Each number is 128 + 24 x the weight over its row's rms, rounded and kept within 0 to 255. Layers, rows and columns count from 0. Numbers have three digits each. The size before them is the row's rms in percent of the matrix's.

# layer 7 attention query, 192x192, rms 0.0871, rows 0-21, columns 0-63
093:124119089128144181105162105109135113152162150131099129153109107128157160077109145110132159118134129157091154091128076140092152130070119109131088138138126122112111101121141125108109105164151170
102:176114082143194135092144156146141145131120086152103154127112145147157126073110148191159161116107162115132136136166151105123118142103159147116137111125121118141102124134145159133075116132086135
093:125111105075124131115143139101161151131166134131129117133135106126097093115171085163127071125117117172139104114169143160098127107137141125095142125130157098107137097183147158127108097104174084
094:118155129124116109126159125138176144088178147142136157162136116142120141151098130088112139105126107148117180136144144122095155101139146148101113147104179146129159156100145195108127115160125138
085:049123147133102111121122118139100110127152143101150131156158128110102110143127121131100080153139069157110131146141098137176142116123085105126148105115139154105130108139144127096144142148129133
097:150132150129110136175138140156147118072121099108110062162147135129141132144159139132107135112157098110080114110116093094142175159149108112124113148138110142145149169039129149138180096134137167
100:149147143165133060103123164117108140123092118132122140086121175147108132123134138149111133145102137119136154160090132126164148154120161107120117119145101149145131059132104126160119101112137142
095:103143124122116147107145172054130145202083096144092094109118112108132091130115089158145126106159115139181107177121151128130161085146144136135116144114135143147141128143144154150147143082118120
095:135105138124132133167137144083155122112164150104161088139163146136111142153148110075090099141109090105115145170105149124128143146126134115146168128097140155145144123091113086136171095114174149
111:152135113160114129137147147148118158107119108140127117089103136155147159137122174184140179121112162120121111051128162129149143130132124112179115093128118089139103120102110100148144110126143137
097:154103138112131115074149163157094154096096122091113125129112193139151147130123123148159154104107160090154112128104147135132145145160122120126131121151175136126112125144114148141126122117153121
090:152136081137178141115111111122097103100147157135139136142137180124156170162109138097153086174149140112064107149135128106118114150109056121137196151127127113141120147091123105096167086162160097
096:139122115116108187128141144148119163125106137146099127148108170118161150126132140149148156079162147134143155082143114160107159109103142140077058159154141138140120119130116166151139134122110087
086:125148128130147078138102125149086107136148169100160158161122120140096124137077132123138102147087103126104140111150124142164106141119092123117182104147143151118134135142103105095108134165130110
095:079133138118103087135117103105133075129157187112132098147139106131098086128136095070085072168138077141125119159133117100131131131114094135140152119122088112130156130151141099108133146139149113
089:135106128118185133143132137101102124134112113140113123159125167125095174127085189125123148111139114147114102146148085153180113150097103146111141094175129106096108131095133102110067136140145096
091:189134089146139150113162123108094120125112106136104147098118105143172098098150162162171164123106173165154125109137139160131097117100114126165125102138141079128100133143133157148076124144123127
099:088153171118132113141137110093164114124109137156124082141134105132112117129140154089112169086102128124160137110094180148107163123132137139146091130129141103111158140153123163130121128109178120
083:140156096162107146173140103116120160108132148139149121147160150121095132161087170104075123110100134159131093140139149108165165113109145153150113148104142111104144107117158165146107142122119149
096:138104131130138113122146114130149116122116121131098116150121130148155152105115141161177139090141141093158114155108129099121073132127167114107108111146113149102088080103137163130131141143099104
100:110134162149139124148137170095145108076152114123124091144153116138092145144153118104120128147108104115154096115125103121125156147138107114149156104162097067101150123109138136102184131131154111
096:115124113134093122128120080142100166131127160122148163141138129138107138122163131092115102141140119156148115100131117142131142139158137111093114153116124168116132142172140132152085140147111110
# layer 7 attention key, 192x192, rms 0.0785, rows 0-20, columns 0-63
097:124131128111137131123167121103149116139145150093105104114164151159102128147132116138108129143137131137149132117136139107131114176164137147120138149133134169031059109106135150089090138096098127
108:155118130094125133114103145116141136145120143139138199110141128124121139101134115129143113132102131121094102130125135100127157067126140129129109096119130141205135111145124131185121116106125151
094:070131140134093149137186116129143167108141118114123098134122112123114132122139117148126123128144113131094113130125079128116138145143130125117122135117126144054109157116146131053102112126127113
095:098116111140135139114182140116135136112142103120099111117139155111107132147140116140128120120133120123112114124127114121123129164150134131139125143125118135016092114133121142089120141082108140
088:167110157124097118087109152137142119072075132118114147141111137147139117157140142117112128129113126134146156116126080102115121168128137104144143120089124137073129118117152109129143114121155129
098:130115125166139107171072098132125077132121107105115130095129164161092133126128180122148137137148125095162137111130148129141067166099113143116162140152136119192095089121069105151130079107119114
099:151111143119126131126085115132119105124127152135124139124114146127131118137134128087134140140137156114119142115131154134132120101090123137135137108137168120227155152142115108182127114162125110
095:091139125111133143155210138124128162100180132123137100121104116101092146130143132130151141111138108142144102145106117122118166113128126120111118154140129115019141161122159166056122134114136118
103:144107140138124096161119039126107117102110152149122120127107119152104135150105142086109155144152113111142136144115122121141162129119111118104152134130125113167178131113085105147127097177118128
102:136124126123142117136080128132102084186102134134137162097110149139130115107110108117114118154140159121121132128122144124154124127091122128127110112138104125231133136140105096175090139140135140
102:144121139140142091135122105113097143156135114143141141106143132107103148157130144104133141107107187109111124147103154162083122097115134142113126130108152108187136122131089062190139144139129128
093:169141130144138120126060116167108074144089144115152160119125120154154110111121116099131119138118131104114120119117117112126128119112096107108160113125120119202144100122106104191131131133121141
102:110142159115108145143174134121136137147200086092115121090130125120115148115157104145135145089090103138155089134109139150085122104154137162104149157136168146082100136125143137087134142107104145
090:166126155131124102129080126158111118141093124149126140155107150142179124100119140164118120147142136149070150118123121142122138129148139093139157100115100121196148086099135082184151138122131158
097:122125125138130127126140118138150117103119152127145093147142123139123134166128161122124131141133112145146133123126117097140106192161129120152140137133129131012130113098127145078130112149140121
088:174121135124108118132068116160082103128065139122145156120101143129164148100125132140126138143115155128131175133150142125139141127085139144106131126147130129242138108116107115200112126094124124
102:155131096119171114098084143116112116165117117133125143164127140129153140082097097145140117152129151119112101131129138127115157090132122123119093104121106129212132144116113136164075123127112150
093:120125119145122124136190116113131163115158120096112112130147136116108122119123122132137109135127106160147121124134136147126124170143117110141112135131122136018122136114114154078097116125132106
094:099109101118119127127126142128126139103124143076096124138146120140098147124127133158128090146128108165136153115141126140142093181145158121111153147155093140048111118128133135098111134100102093
104:156126114118126114096148149128125120155114118120160172136181132107137103122126119162159144149098170163135184175122156112146090141128168150128121146117145133147085098156082146176129141079107117
106:161122125159127102151104108168110106137097107109128122110173130150130140136151151104111154185138128095132148133131135118145071215121119129122135121126116112128061136121050130145138091111145130